Weights of a small GPT-style language model, trained from scratch on English Wikipedia.
Architecture: RMSNorm before and after each block, learned positions.
Each number is 200 + 40 x the weight over its row's rms, rounded and kept within 0 to 999. Layers, rows and columns count from 0. The size before them is the row's rms in percent of the matrix's.

# layer 7 MLP gate, 896x224, rms 0.0714, rows 702-722, columns 112-223
104,197,232,284,192,150,187,180,211,211,233,195,219,155,163,266,174,190,159,196,218,200,209,176,182,252,194,180,204,214,205,196,115,267,196,144,191,206,175,206,191,217,205,151,281,276,231,210,129,190,172,140,240,206,198,249,155,214,282,264,188,191,180,85,158,260,195,205,178,225,204,197,212,251,193,246,162,233,173,139,190,215,162,181,210,177,182,192,220,195,224,252,199,203,212,204,158,266,205,230,170,103,202,238,152,160,224,134,164,164,190,218,134
097,211,251,260,183,198,232,191,226,207,252,195,194,160,202,249,96,212,226,239,221,139,195,210,261,254,161,218,247,235,194,202,173,202,167,216,186,186,211,263,247,224,185,203,281,194,170,211,249,199,197,149,196,218,126,159,196,232,183,140,171,261,146,234,217,222,149,177,166,279,223,263,250,151,117,174,197,153,232,94,182,211,170,219,133,170,174,241,287,176,208,239,180,202,178,150,195,175,228,180,218,139,245,194,118,268,165,220,181,222,241,221,174
098,137,119,162,200,192,189,199,206,185,164,229,239,192,239,145,213,251,221,209,204,259,243,236,168,205,155,243,128,241,228,228,198,209,120,174,137,196,152,281,198,269,200,148,150,206,212,262,187,202,266,267,203,221,236,166,219,240,203,136,213,114,143,194,194,152,250,171,206,180,174,204,240,255,144,230,174,257,260,199,106,152,162,222,157,195,195,190,143,169,191,205,217,258,318,170,176,184,134,196,194,188,248,160,228,130,247,242,195,210,170,160,198
105,232,140,164,165,246,239,178,221,196,217,165,208,210,243,217,167,198,206,199,189,124,162,157,161,196,120,199,178,239,257,220,222,182,165,227,214,176,181,218,211,235,141,167,181,163,224,149,217,165,99,183,223,130,262,208,124,159,181,215,253,231,140,265,146,237,255,252,206,195,210,212,142,126,191,150,161,264,223,187,157,171,210,153,186,198,175,270,114,224,201,232,250,227,243,191,195,203,148,202,163,155,257,193,240,212,127,147,169,208,201,192,216
083,249,157,106,153,229,203,195,289,191,233,212,188,120,179,304,192,231,256,191,226,157,199,226,278,178,225,204,167,160,181,231,126,150,214,229,223,228,217,131,173,143,162,223,232,219,141,166,264,245,137,158,223,149,271,251,253,195,169,200,208,181,155,245,215,240,124,247,192,194,195,137,235,146,162,163,217,149,191,256,192,260,211,199,226,196,230,279,234,158,226,198,150,186,178,265,213,252,165,247,236,188,136,200,237,220,159,219,224,154,168,231,259
107,253,217,260,144,199,232,177,232,204,213,99,145,156,264,161,196,188,163,128,257,202,236,229,261,180,139,223,131,161,190,226,175,217,201,199,187,172,122,107,275,229,108,189,275,193,245,222,224,200,132,109,259,107,207,221,162,211,116,228,202,181,181,204,141,215,235,235,230,235,219,202,230,180,293,291,188,174,235,180,177,268,149,175,186,141,142,204,204,168,255,213,148,168,178,199,219,269,191,251,199,206,201,175,216,207,147,194,176,205,197,231,179
089,238,260,185,225,234,122,202,172,130,185,192,219,175,215,244,90,212,189,238,290,236,223,252,200,147,188,180,210,173,159,174,224,196,107,199,148,191,222,134,163,235,209,200,190,204,205,203,173,201,220,159,283,233,162,177,217,245,228,147,138,175,177,187,194,166,154,248,215,276,240,172,231,216,112,199,201,210,156,127,205,114,234,216,162,243,186,165,197,179,133,220,183,153,191,182,257,221,234,222,140,185,181,235,187,145,197,198,215,150,182,206,216
107,266,217,90,175,240,263,168,196,173,204,142,222,186,201,152,242,229,215,241,221,188,182,209,268,219,234,121,141,236,238,249,175,292,167,113,210,211,145,249,159,258,155,229,145,120,223,179,264,144,133,217,172,185,233,221,269,184,227,192,163,194,123,210,171,225,248,175,166,205,169,187,216,153,133,212,238,196,144,147,260,224,155,215,190,226,216,158,201,190,184,211,163,230,219,261,207,122,102,222,185,152,257,155,179,203,200,227,225,169,216,247,145
105,270,186,200,218,187,181,248,96,264,162,221,193,204,139,145,186,118,240,198,226,247,208,141,284,229,241,248,200,175,184,175,230,227,182,172,174,207,232,204,264,158,180,235,182,168,173,177,225,155,126,191,201,134,173,180,210,149,147,256,200,206,167,236,148,207,219,212,251,192,126,195,210,224,135,255,112,172,231,130,181,162,155,143,235,221,158,256,215,266,170,235,228,220,136,237,203,84,229,157,182,160,178,138,170,207,235,220,167,182,209,213,224
107,272,250,199,154,190,189,151,256,141,194,159,250,278,266,202,169,194,221,202,166,257,212,277,270,226,135,203,199,178,205,221,188,201,238,172,213,207,218,158,215,207,210,148,173,211,214,179,206,190,153,141,242,140,128,241,194,168,183,162,157,199,216,211,117,246,195,236,245,222,165,162,233,146,161,207,190,153,212,227,175,267,232,196,175,212,167,170,193,208,139,210,156,236,182,174,262,163,195,222,140,178,241,198,262,272,216,214,208,191,182,169,198
084,209,192,280,236,134,181,245,218,180,211,180,197,224,255,214,225,195,245,141,169,200,246,150,193,196,220,200,187,174,193,186,173,230,193,177,165,141,251,242,189,215,205,178,296,129,172,182,230,193,240,212,231,171,180,227,178,190,170,272,225,197,142,234,201,141,183,210,190,217,287,238,272,164,177,227,158,168,220,155,216,270,235,238,198,219,134,270,187,208,212,201,152,216,225,210,191,165,139,154,207,203,260,238,167,247,181,145,170,153,217,238,199
103,239,91,236,216,204,144,183,191,226,173,164,242,202,196,193,159,221,187,180,198,221,140,219,171,194,204,199,217,174,199,172,218,207,191,171,220,219,209,167,177,278,201,243,172,187,206,147,268,199,174,217,206,247,259,266,184,206,176,232,189,225,269,226,170,203,195,207,206,231,241,189,159,158,222,174,196,212,212,198,186,231,218,159,202,191,209,183,235,247,169,267,154,158,200,214,258,257,125,137,213,185,223,245,213,95,201,201,171,306,196,170,207
100,222,187,210,238,242,166,178,182,152,227,193,222,186,176,199,180,176,121,190,147,161,146,184,187,244,137,122,219,197,254,181,168,226,247,172,203,111,196,159,208,189,212,144,235,177,142,179,161,170,133,210,200,194,208,178,226,185,232,184,127,224,200,250,207,235,172,174,263,201,172,200,262,100,225,184,193,235,211,178,240,236,262,257,189,147,160,161,140,222,160,231,151,140,199,144,261,186,218,156,213,264,239,180,146,215,224,190,216,274,156,226,181
107,189,196,172,214,226,202,220,219,138,235,271,175,210,161,189,219,280,249,196,282,250,261,214,179,155,139,229,239,225,152,253,221,201,178,191,222,258,276,228,153,209,203,201,264,217,260,219,240,206,208,226,146,182,162,228,152,149,110,139,228,240,135,229,227,122,191,255,106,192,173,313,279,237,201,191,190,233,194,206,115,200,271,218,166,209,203,194,296,233,180,168,241,239,249,106,204,177,193,179,254,202,214,142,161,194,168,196,242,201,225,250,232
101,214,172,146,137,235,172,240,174,196,119,261,236,228,208,242,193,114,228,182,211,185,200,165,146,123,177,209,227,208,202,217,197,313,189,220,217,229,227,180,185,233,191,202,250,207,262,150,287,156,152,196,200,88,297,193,146,206,192,141,133,227,208,225,194,168,153,271,247,251,141,235,221,230,195,231,181,224,176,137,193,245,134,175,187,250,152,136,226,206,213,224,182,188,204,169,256,197,174,106,170,184,180,239,220,137,215,209,180,196,201,215,193
093,202,164,199,240,160,248,179,278,117,223,177,183,210,191,219,158,304,185,151,240,262,224,213,240,224,163,205,124,99,247,250,172,129,243,183,183,233,208,162,188,236,204,236,231,152,212,213,170,188,202,201,214,198,257,285,149,242,234,203,205,172,275,220,196,146,143,174,242,252,222,160,241,191,245,213,192,209,237,189,229,225,207,240,140,248,222,275,275,199,172,199,198,227,233,190,162,134,244,196,154,235,179,211,262,222,182,92,202,189,156,194,248
101,164,207,203,171,190,206,233,149,238,200,205,218,171,212,130,180,146,240,168,135,239,153,223,167,146,231,167,170,236,209,211,173,216,162,255,178,188,245,180,230,206,168,200,221,217,223,144,183,200,222,211,193,237,240,163,202,162,198,226,135,161,148,217,110,171,195,206,116,230,208,234,222,232,192,284,226,157,279,226,203,213,181,202,254,131,170,196,158,204,153,250,190,189,193,215,152,298,135,171,181,229,199,252,191,85,203,203,89,173,203,242,203
112,225,190,148,236,206,190,212,258,180,196,232,164,222,247,177,184,132,228,171,206,229,156,260,215,229,196,216,218,219,223,196,211,193,182,167,169,276,246,160,216,260,209,239,187,215,154,85,198,182,244,234,96,150,202,196,122,130,181,190,215,174,263,228,166,95,204,245,213,267,208,221,217,215,266,207,174,173,176,248,197,190,226,127,226,247,143,251,232,172,231,176,259,160,121,250,225,153,207,203,238,201,185,174,179,165,192,112,146,235,241,264,203
104,311,207,262,272,248,149,153,201,178,203,229,188,238,146,217,158,226,209,193,187,211,247,159,143,166,177,247,226,166,251,178,208,257,166,131,298,140,166,185,231,218,193,196,227,228,238,111,202,207,208,201,159,174,166,244,208,237,209,189,235,167,246,210,192,235,182,146,159,254,221,155,256,161,190,112,162,203,217,174,205,226,210,283,134,213,159,192,255,242,201,169,152,194,155,138,263,217,163,145,262,128,256,209,195,228,112,191,196,226,177,202,159
102,252,175,250,279,169,148,154,261,177,143,219,159,181,248,214,220,179,226,212,174,195,229,187,228,248,286,246,183,230,185,189,183,252,238,142,180,160,229,196,189,230,148,256,181,215,260,182,249,200,176,180,247,161,205,265,225,179,205,277,164,153,259,170,212,147,173,232,205,269,133,218,238,158,166,160,100,171,271,213,283,239,239,199,204,238,164,234,268,229,222,194,200,160,143,185,262,266,168,208,164,205,233,211,194,266,199,167,190,271,167,201,261
090,149,242,213,197,308,128,254,243,201,179,163,179,214,211,219,200,240,202,206,179,204,161,122,173,214,196,180,182,207,177,173,258,236,166,215,147,155,182,144,185,224,193,185,253,213,183,185,185,163,176,265,230,220,230,185,171,185,220,182,165,156,176,145,155,178,228,208,246,200,232,165,230,206,198,285,166,248,250,203,155,173,216,188,177,216,174,271,189,200,207,253,171,223,234,178,185,198,98,252,170,222,181,193,267,186,195,156,208,193,135,197,236
# layer 7 MLP up, 896x224, rms 0.0692, rows 702-722, columns 112-223
097,181,224,157,216,227,167,246,139,197,200,168,182,231,196,215,142,218,196,192,148,202,201,99,181,228,134,171,157,215,163,220,173,181,232,193,181,222,230,136,239,185,213,233,130,197,201,183,224,253,222,189,159,184,163,132,252,154,146,194,188,176,143,245,228,222,170,267,132,226,204,156,176,167,217,81,231,159,202,290,190,183,234,242,267,207,210,195,187,244,184,202,137,164,150,172,236,192,179,174,160,228,176,156,248,266,327,179,211,207,240,207,224
096,210,194,161,245,166,208,176,233,166,104,178,212,185,148,163,315,144,142,171,205,212,286,127,201,132,205,205,170,176,270,198,222,153,198,173,212,216,151,197,199,209,195,161,191,202,264,204,86,230,183,201,224,214,255,218,181,256,105,215,268,195,188,211,146,257,275,178,221,195,184,171,256,199,194,264,176,247,120,161,199,132,233,214,202,268,205,166,123,251,232,174,232,244,216,182,178,244,171,173,178,239,223,219,209,229,164,215,180,235,189,216,194
094,289,156,153,191,176,135,204,212,166,210,174,164,188,179,245,226,115,204,166,241,107,203,209,210,154,195,220,181,195,202,264,192,151,170,191,190,170,196,246,137,225,175,224,181,285,176,129,170,218,221,205,156,271,157,238,156,202,200,150,182,169,240,252,214,177,188,287,184,238,219,180,199,125,192,302,270,157,191,225,139,140,209,224,203,216,214,240,158,216,167,205,230,223,240,146,155,145,196,150,173,211,211,222,171,239,148,238,206,245,179,216,202
099,215,213,169,173,198,199,162,177,221,260,147,207,180,171,219,183,167,145,244,218,221,238,215,232,225,126,156,178,256,223,200,145,201,181,269,227,164,180,251,198,230,279,215,172,204,241,238,241,144,218,191,200,229,230,172,193,213,252,218,228,310,209,143,178,253,247,168,197,219,211,172,189,190,221,197,261,144,116,173,149,196,271,219,138,194,189,206,228,201,227,263,170,269,214,190,142,232,187,192,105,175,274,206,245,223,204,194,182,152,264,201,203
088,277,222,219,241,194,176,240,178,182,159,227,213,211,224,201,186,202,227,206,232,315,184,221,198,260,116,123,116,226,164,181,182,183,119,162,223,232,214,190,151,215,234,165,175,190,181,226,151,191,204,244,214,190,227,290,214,209,191,254,203,133,92,243,246,235,239,151,198,284,222,272,216,168,165,163,183,201,241,233,214,226,221,170,203,187,158,169,151,206,174,127,230,213,240,164,226,174,191,221,185,155,217,155,145,268,230,219,193,173,179,205,207
111,271,228,97,169,212,233,281,146,215,189,243,201,205,276,144,168,175,195,164,199,159,181,161,140,228,233,212,159,224,172,158,222,230,171,237,231,233,216,237,174,190,162,211,195,187,206,139,142,158,266,164,142,220,188,276,257,171,242,191,221,232,120,199,242,193,163,185,132,170,237,203,158,214,179,200,187,144,196,219,257,127,172,237,217,264,181,262,290,268,108,291,256,187,164,173,115,152,204,175,184,154,232,253,185,195,249,201,256,223,172,228,198
098,186,204,296,214,210,220,183,162,228,195,221,248,261,171,163,192,248,189,165,202,211,220,131,161,180,280,175,194,196,211,158,133,206,158,183,253,149,188,238,164,167,210,227,223,209,243,150,200,202,188,126,246,153,218,224,202,136,235,205,250,201,171,187,190,185,221,101,197,204,279,281,230,191,231,178,287,223,215,168,221,168,190,177,113,140,206,205,211,298,216,205,169,159,165,199,201,190,190,231,214,213,239,203,264,222,191,105,162,169,227,218,182
102,260,288,145,278,155,232,172,246,170,260,150,149,179,197,115,198,209,151,220,238,179,225,217,245,224,189,230,190,178,161,232,191,194,206,232,179,226,189,212,228,184,239,207,228,210,173,199,209,226,131,204,193,197,214,201,202,235,206,237,168,133,210,180,241,148,196,246,157,237,101,147,274,170,191,216,249,195,207,167,213,192,231,271,201,159,171,145,220,191,206,218,306,254,182,200,179,217,174,221,180,205,185,264,173,226,208,185,228,138,227,236,138
107,227,196,175,162,250,124,195,129,164,189,223,180,234,153,226,251,143,265,201,169,222,234,246,219,248,181,173,220,183,160,210,259,214,204,183,225,145,243,160,154,178,206,266,174,192,207,204,226,137,129,299,127,201,160,228,230,213,243,191,172,211,178,231,213,180,243,221,183,184,258,217,201,115,149,255,142,199,133,164,233,187,208,97,202,171,185,207,239,247,183,229,172,171,224,196,249,164,200,181,114,234,267,133,190,213,218,247,205,221,216,210,189
113,201,148,146,158,221,155,175,255,224,202,199,153,173,187,210,247,149,207,284,146,241,240,220,233,214,118,169,237,159,198,210,133,237,186,150,218,177,116,135,123,214,232,174,190,211,172,218,214,198,211,178,237,149,213,190,206,100,192,218,163,62,177,177,264,209,202,216,240,209,212,271,193,220,191,200,216,233,220,215,239,244,144,200,228,228,229,220,192,214,131,183,164,164,197,202,157,269,186,205,173,263,204,239,231,179,199,185,251,169,168,145,190
104,156,201,253,249,230,178,188,177,228,202,254,205,101,302,197,169,154,221,201,230,182,185,226,214,128,199,217,185,118,168,166,234,285,232,153,235,166,176,192,173,174,132,226,204,170,204,159,254,141,178,211,232,111,206,156,133,164,201,162,144,173,230,211,156,218,227,259,230,219,204,135,254,243,239,246,117,173,227,217,194,175,129,154,200,200,120,187,218,209,157,273,198,192,185,153,197,212,244,214,177,212,236,190,182,198,252,185,200,218,204,250,215
098,198,211,206,159,160,181,145,237,242,254,192,249,150,166,161,192,208,187,228,248,279,197,238,173,191,211,229,153,204,195,137,175,205,188,127,172,171,249,244,163,108,157,156,148,275,196,162,261,182,135,198,268,195,175,261,150,173,244,150,172,201,214,291,162,202,195,242,234,142,157,173,206,176,158,241,187,224,201,232,185,204,160,201,170,141,230,162,164,214,168,242,221,213,237,181,206,275,214,178,113,227,206,253,166,168,247,172,251,162,164,163,220
098,156,167,256,201,129,153,123,195,249,248,184,185,208,200,163,193,206,215,210,201,189,277,152,260,139,211,232,201,173,170,140,148,176,231,193,275,185,226,207,116,222,217,188,240,104,159,272,167,140,209,214,181,186,135,161,158,218,226,199,158,166,174,254,257,209,206,203,195,259,202,127,232,252,141,250,195,195,141,258,211,238,173,261,142,220,175,207,182,212,188,227,247,246,168,160,217,254,172,240,116,225,149,229,160,213,154,186,162,162,160,246,268
100,250,210,215,249,186,280,255,243,226,212,209,129,198,257,245,160,182,241,215,289,196,244,206,211,235,131,200,228,204,177,195,289,171,123,255,148,182,205,212,158,146,249,226,164,233,203,205,245,177,254,186,144,237,193,220,284,169,169,214,223,246,212,166,124,267,183,212,239,132,224,188,144,216,233,221,198,210,172,203,211,206,213,271,184,172,158,164,247,180,195,178,201,191,250,187,260,158,175,222,190,224,132,175,274,221,120,208,198,191,288,281,215
106,197,212,211,202,241,195,191,155,248,194,169,211,205,263,197,180,126,209,176,185,152,194,172,243,241,293,203,198,182,193,122,169,233,195,146,177,199,213,232,182,183,225,217,190,216,204,129,167,218,151,167,222,263,176,177,146,175,252,224,120,230,235,202,200,239,198,119,224,159,219,174,159,197,180,245,177,189,119,147,205,267,279,254,251,227,161,220,215,170,137,130,201,163,234,212,164,237,267,164,220,168,201,220,190,207,207,169,197,244,278,208,186
094,218,93,183,256,183,200,192,222,200,228,167,184,304,245,197,214,261,240,129,200,189,204,210,305,243,183,183,148,205,186,205,178,203,184,137,143,191,242,243,230,182,233,243,240,187,194,245,232,195,212,215,196,146,215,183,154,135,214,249,157,206,190,194,187,149,191,172,199,221,208,200,220,189,206,197,237,200,143,152,255,195,267,250,207,171,260,198,172,148,220,139,198,235,139,285,183,274,233,221,182,189,226,163,261,251,199,185,112,197,208,253,239
099,215,168,197,213,280,224,196,178,327,251,208,272,247,180,191,142,128,256,185,209,157,166,244,184,279,212,118,256,178,211,196,141,197,188,166,177,229,183,179,182,245,194,179,113,210,247,104,190,169,151,233,221,253,183,180,201,215,244,219,181,161,192,171,172,259,227,197,212,183,196,194,180,159,249,206,226,278,213,250,133,216,286,208,191,143,187,106,220,178,190,216,195,233,213,191,200,199,182,158,158,208,235,186,124,274,198,238,192,233,206,183,194
116,198,205,211,136,196,208,144,152,210,164,180,185,182,151,148,230,156,180,218,180,163,207,238,159,173,270,188,291,225,155,216,216,232,152,230,255,235,134,272,215,176,228,103,151,163,154,215,193,202,217,181,256,162,224,141,203,169,182,181,225,203,232,246,222,240,210,169,145,204,164,218,193,201,145,144,155,224,335,193,139,267,137,223,163,139,236,221,249,184,99,221,180,233,209,205,209,199,184,218,227,128,223,199,219,226,216,269,211,165,136,211,242
101,120,268,128,226,183,102,175,168,151,140,223,235,194,122,196,216,254,174,161,257,166,192,180,176,186,214,180,145,210,224,180,191,225,285,234,201,186,103,223,298,170,182,238,221,130,160,190,226,270,150,207,166,218,208,127,243,236,153,208,236,308,189,246,151,92,201,266,191,177,191,257,231,219,196,203,193,206,182,237,236,209,185,224,213,189,213,239,241,232,163,251,181,220,204,203,174,198,204,195,178,166,215,254,193,220,235,209,146,271,205,212,219
102,145,203,221,249,176,165,211,226,209,200,175,265,177,184,141,239,235,205,236,212,197,237,204,172,149,178,164,195,257,195,169,226,234,250,247,184,235,138,254,225,263,195,268,133,155,219,196,116,224,228,158,259,231,198,204,199,156,229,131,141,139,218,246,151,150,169,174,228,240,253,162,189,212,273,260,208,203,265,200,267,191,220,190,205,246,202,231,193,146,225,198,188,212,185,208,205,213,268,261,167,233,150,169,146,169,159,189,185,196,198,259,203
095,234,174,197,197,207,226,162,170,254,151,193,187,186,246,153,193,189,123,194,279,239,249,235,194,256,178,259,171,232,118,157,211,181,161,172,234,200,150,216,139,155,129,126,223,190,249,216,210,190,254,202,209,173,200,156,271,209,121,166,234,153,195,272,201,239,164,230,125,278,243,227,246,237,208,143,256,226,211,161,253,203,182,178,174,252,129,216,197,219,215,199,165,152,190,217,167,188,221,210,233,237,180,244,174,223,198,202,215,200,191,308,224
# layer 7 MLP down (transposed), 896x224, rms 0.0673, rows 702-722, columns 112-223
095,227,114,270,199,205,191,202,236,188,201,304,187,167,228,187,249,233,133,198,258,226,177,224,233,237,238,158,181,231,128,212,248,172,253,259,222,165,215,158,165,210,148,246,208,219,198,261,157,176,213,200,229,203,131,227,158,222,170,214,171,225,162,194,160,179,188,200,79,190,198,202,163,210,206,226,237,234,202,223,99,193,159,166,173,137,171,164,196,240,259,265,280,209,159,224,144,212,313,238,223,152,228,236,171,203,132,191,190,227,219,197,241
093,160,196,197,254,241,239,245,161,213,204,178,212,186,249,242,274,196,154,188,247,198,188,220,207,200,192,204,181,175,176,219,209,251,232,218,224,207,223,190,230,190,177,172,225,217,192,150,187,222,206,159,263,236,241,204,204,244,178,171,132,260,201,260,218,155,204,158,167,251,219,218,201,269,196,247,157,210,198,203,106,215,159,207,156,168,289,207,280,249,239,170,222,198,256,226,247,220,157,201,213,202,216,250,191,267,196,174,163,202,268,377,186
094,181,291,250,196,137,291,207,182,226,219,240,229,192,173,190,193,218,207,229,230,200,265,144,211,189,185,260,141,200,224,189,221,199,201,257,208,273,216,202,205,136,146,212,252,190,245,250,233,205,141,298,225,167,171,148,235,167,153,132,188,217,247,179,136,179,234,186,167,205,212,232,215,250,264,197,271,178,206,197,164,221,168,213,165,120,186,184,196,184,205,270,178,121,134,256,167,284,232,245,252,199,192,133,213,189,220,266,203,263,193,265,232
096,157,311,222,224,142,215,191,124,236,172,206,191,159,214,246,256,222,263,181,259,197,221,212,205,211,232,223,238,162,209,216,213,206,212,182,186,201,190,173,146,255,207,216,189,234,192,196,204,229,182,194,186,213,164,177,206,198,234,169,153,171,241,180,278,238,194,184,200,277,231,209,232,206,182,251,249,175,279,226,220,186,240,185,170,285,221,212,245,139,209,148,228,178,192,209,133,193,256,230,150,194,171,267,183,129,209,255,145,196,207,322,186
092,245,204,180,166,187,208,204,212,160,175,236,237,215,156,267,194,103,237,213,241,189,222,209,160,217,192,194,152,187,249,172,191,215,247,249,165,181,271,158,239,165,163,205,157,224,157,187,168,127,160,175,149,244,186,218,167,247,193,171,270,176,253,169,179,264,192,147,224,204,331,168,203,248,203,165,262,217,159,151,199,175,184,169,198,197,178,228,256,116,168,225,235,206,202,208,168,223,181,274,196,183,210,224,230,197,173,237,143,129,225,257,222
106,213,227,210,204,244,231,236,172,193,211,213,217,176,222,211,209,161,178,154,209,155,232,243,202,179,239,145,217,267,251,133,191,215,213,170,260,175,142,220,179,209,123,184,232,204,281,145,147,172,244,157,189,200,132,234,108,174,138,244,181,226,115,240,175,221,229,178,191,212,176,155,111,224,209,194,211,216,249,173,84,299,206,139,192,147,168,168,163,195,189,193,212,195,257,243,172,258,168,249,133,133,229,214,184,185,159,212,273,205,259,180,229
095,222,187,168,246,172,125,188,187,207,204,231,207,200,223,303,154,186,201,187,166,215,198,266,189,129,199,231,251,199,179,182,164,232,150,185,245,119,159,152,209,202,235,174,200,170,218,229,205,212,213,103,291,174,213,221,137,262,200,283,123,194,171,159,203,158,213,211,211,265,269,108,231,228,182,172,117,231,184,235,199,219,230,183,181,217,258,226,186,226,146,178,140,127,155,225,162,222,216,207,104,166,230,209,197,184,194,178,213,144,219,279,160
104,242,216,189,139,147,173,216,207,208,227,239,184,192,136,177,175,182,161,228,100,176,134,199,208,235,209,207,348,231,199,186,174,230,225,191,243,257,154,233,158,165,202,230,248,174,235,233,253,255,189,164,215,156,247,181,179,253,197,199,289,201,245,212,189,173,125,201,168,200,196,247,219,160,224,159,110,236,218,145,247,194,260,191,167,255,202,255,175,180,161,227,187,216,193,222,200,166,245,183,206,161,108,143,221,246,202,213,215,279,214,135,167
102,151,241,155,204,162,194,189,182,236,171,220,154,210,200,139,155,196,199,154,185,182,197,256,188,166,210,190,249,187,231,264,199,177,162,248,174,236,166,120,237,271,167,146,176,260,185,233,172,185,219,187,267,253,237,266,144,281,107,189,227,150,190,115,249,245,214,251,214,276,201,165,176,207,200,213,196,185,177,243,135,227,182,223,222,186,167,185,160,226,186,195,142,205,255,160,176,224,169,166,257,195,179,149,188,198,184,217,205,173,174,158,231
111,284,263,211,192,163,230,117,210,232,229,279,182,200,280,263,166,176,230,208,177,209,145,153,172,231,140,176,168,203,140,137,197,146,173,218,151,204,238,99,213,187,180,217,146,203,188,158,161,245,176,210,150,137,139,170,136,128,172,212,264,204,195,233,231,195,249,229,221,239,198,170,152,194,184,275,231,185,185,154,246,138,200,215,168,222,180,184,244,265,135,152,226,276,246,145,163,182,197,205,197,242,140,210,197,191,237,257,172,210,232,288,190
105,244,196,188,282,195,169,270,240,206,266,204,259,172,227,274,135,166,193,183,180,190,217,186,236,100,243,237,205,154,219,158,153,235,233,156,184,176,151,164,169,235,157,184,185,163,266,137,219,220,191,176,224,147,122,210,183,77,164,173,229,200,224,195,178,222,216,187,253,265,201,187,220,182,167,197,187,113,222,229,183,201,204,204,212,185,177,154,160,190,183,200,204,193,188,210,215,128,218,163,166,190,183,230,197,282,214,228,197,187,186,217,196
096,215,129,305,199,259,199,205,193,221,209,196,146,222,310,266,161,168,152,182,189,149,232,145,218,200,169,195,185,154,198,207,228,202,163,288,208,223,197,210,229,194,221,201,210,158,203,173,175,142,292,178,86,176,210,222,191,175,164,185,224,204,210,220,222,172,231,127,216,211,174,196,179,213,304,242,261,241,179,247,178,161,215,141,221,234,170,158,228,210,294,188,203,215,189,194,161,188,269,170,171,217,214,161,253,270,187,222,153,232,183,141,161
097,229,193,118,229,215,173,227,237,195,147,211,200,249,182,204,155,303,165,201,193,216,120,163,270,222,165,245,204,188,216,264,178,231,227,236,167,180,170,209,215,221,206,189,225,217,264,245,209,256,180,207,206,160,222,162,144,96,209,200,271,159,187,282,174,202,177,241,227,188,197,237,237,143,245,177,270,182,275,159,208,258,221,206,214,258,197,241,159,249,300,251,151,194,118,219,209,138,99,198,188,163,212,213,159,200,194,171,181,195,221,225,194
091,167,178,200,150,314,191,168,197,251,188,215,254,204,200,183,322,288,181,219,152,210,214,225,167,186,238,236,217,201,158,162,98,157,178,180,191,152,264,358,216,203,139,233,256,278,218,186,167,264,169,242,181,154,166,174,226,200,224,138,214,100,133,222,244,241,178,183,216,219,168,176,206,246,136,213,151,178,179,228,162,222,182,115,201,213,244,220,205,222,199,160,232,205,195,222,243,242,191,186,177,142,239,221,190,145,205,216,144,245,175,222,184
104,184,243,256,166,150,157,334,222,228,259,218,192,190,192,159,194,180,161,194,197,216,232,141,224,243,181,180,235,225,255,228,252,144,206,181,197,220,228,238,165,221,186,211,251,183,207,197,199,137,179,139,195,182,224,208,102,141,224,206,221,264,201,164,182,179,160,122,222,100,194,258,184,233,254,239,171,162,218,213,166,171,219,170,223,186,207,173,159,136,240,209,130,202,294,211,241,206,153,261,276,189,206,163,175,224,168,259,189,140,165,157,241
087,206,264,175,186,223,191,174,189,209,201,178,247,170,254,191,228,165,235,201,200,261,201,133,223,195,233,165,199,215,205,180,210,158,155,218,242,218,194,207,119,214,206,158,108,234,175,151,203,210,173,254,287,238,162,218,188,200,235,222,171,246,171,227,190,129,119,283,243,192,194,230,108,214,153,174,209,254,154,186,253,177,256,151,262,168,159,253,306,174,229,195,275,183,224,184,215,151,159,156,159,194,186,238,190,131,168,167,144,245,213,177,128
104,201,179,201,197,146,215,216,256,167,170,250,215,174,172,149,229,152,210,187,235,177,204,138,171,170,238,126,176,220,185,270,215,108,137,234,185,136,165,185,270,288,282,236,222,192,170,211,155,161,186,246,132,184,206,210,171,169,157,230,198,245,279,241,230,184,150,313,251,221,147,140,145,208,123,183,186,267,176,174,283,136,257,253,178,265,214,186,168,164,113,189,157,250,164,196,235,200,215,252,251,175,125,165,183,142,243,210,146,145,180,225,208
115,188,215,210,250,179,228,250,157,264,233,183,230,178,200,233,201,255,181,243,182,192,249,202,225,171,185,216,158,160,167,192,224,173,198,234,196,153,193,230,222,193,228,211,297,181,198,260,244,279,151,181,258,157,121,195,277,229,153,231,152,244,199,142,147,287,172,223,158,207,184,242,203,244,198,218,160,196,183,206,238,188,129,247,240,210,183,175,197,269,220,209,149,179,242,217,157,172,244,227,254,182,188,187,205,189,176,166,235,212,161,204,142
102,334,263,228,239,215,203,166,175,230,262,182,267,218,177,203,151,169,241,247,281,184,210,235,157,233,203,285,187,221,179,105,196,261,284,145,221,197,214,185,185,217,227,192,233,224,217,153,127,194,148,161,191,186,166,212,215,239,204,182,187,157,191,262,239,181,234,137,178,152,202,174,210,191,237,189,183,215,236,310,225,213,161,208,204,209,203,244,239,225,267,170,191,203,224,210,218,266,223,209,204,204,141,171,178,153,155,155,138,180,217,136,197
106,239,147,201,223,233,122,184,203,218,247,92,175,221,150,206,141,104,169,281,184,220,181,184,241,248,268,255,180,245,221,222,212,148,252,156,198,158,133,189,256,163,250,180,241,304,118,189,185,157,225,228,210,235,180,188,187,176,173,235,183,183,155,131,228,232,161,161,163,222,175,171,208,198,157,262,146,182,216,230,220,201,196,142,239,196,174,262,206,144,166,238,229,194,227,189,220,236,169,130,174,223,176,134,158,195,184,242,211,252,187,138,185
101,182,184,187,202,217,181,144,134,229,185,134,171,159,240,234,265,172,220,181,217,165,127,179,186,230,161,103,219,187,156,147,200,216,104,180,222,145,187,178,206,166,192,171,213,285,202,209,152,234,237,231,137,168,159,180,217,178,193,169,125,261,138,150,190,205,195,178,149,211,231,185,256,169,212,211,179,248,257,217,164,109,208,181,248,266,238,299,182,229,254,149,192,208,190,131,207,173,146,168,187,253,196,190,228,280,191,147,230,194,155,196,221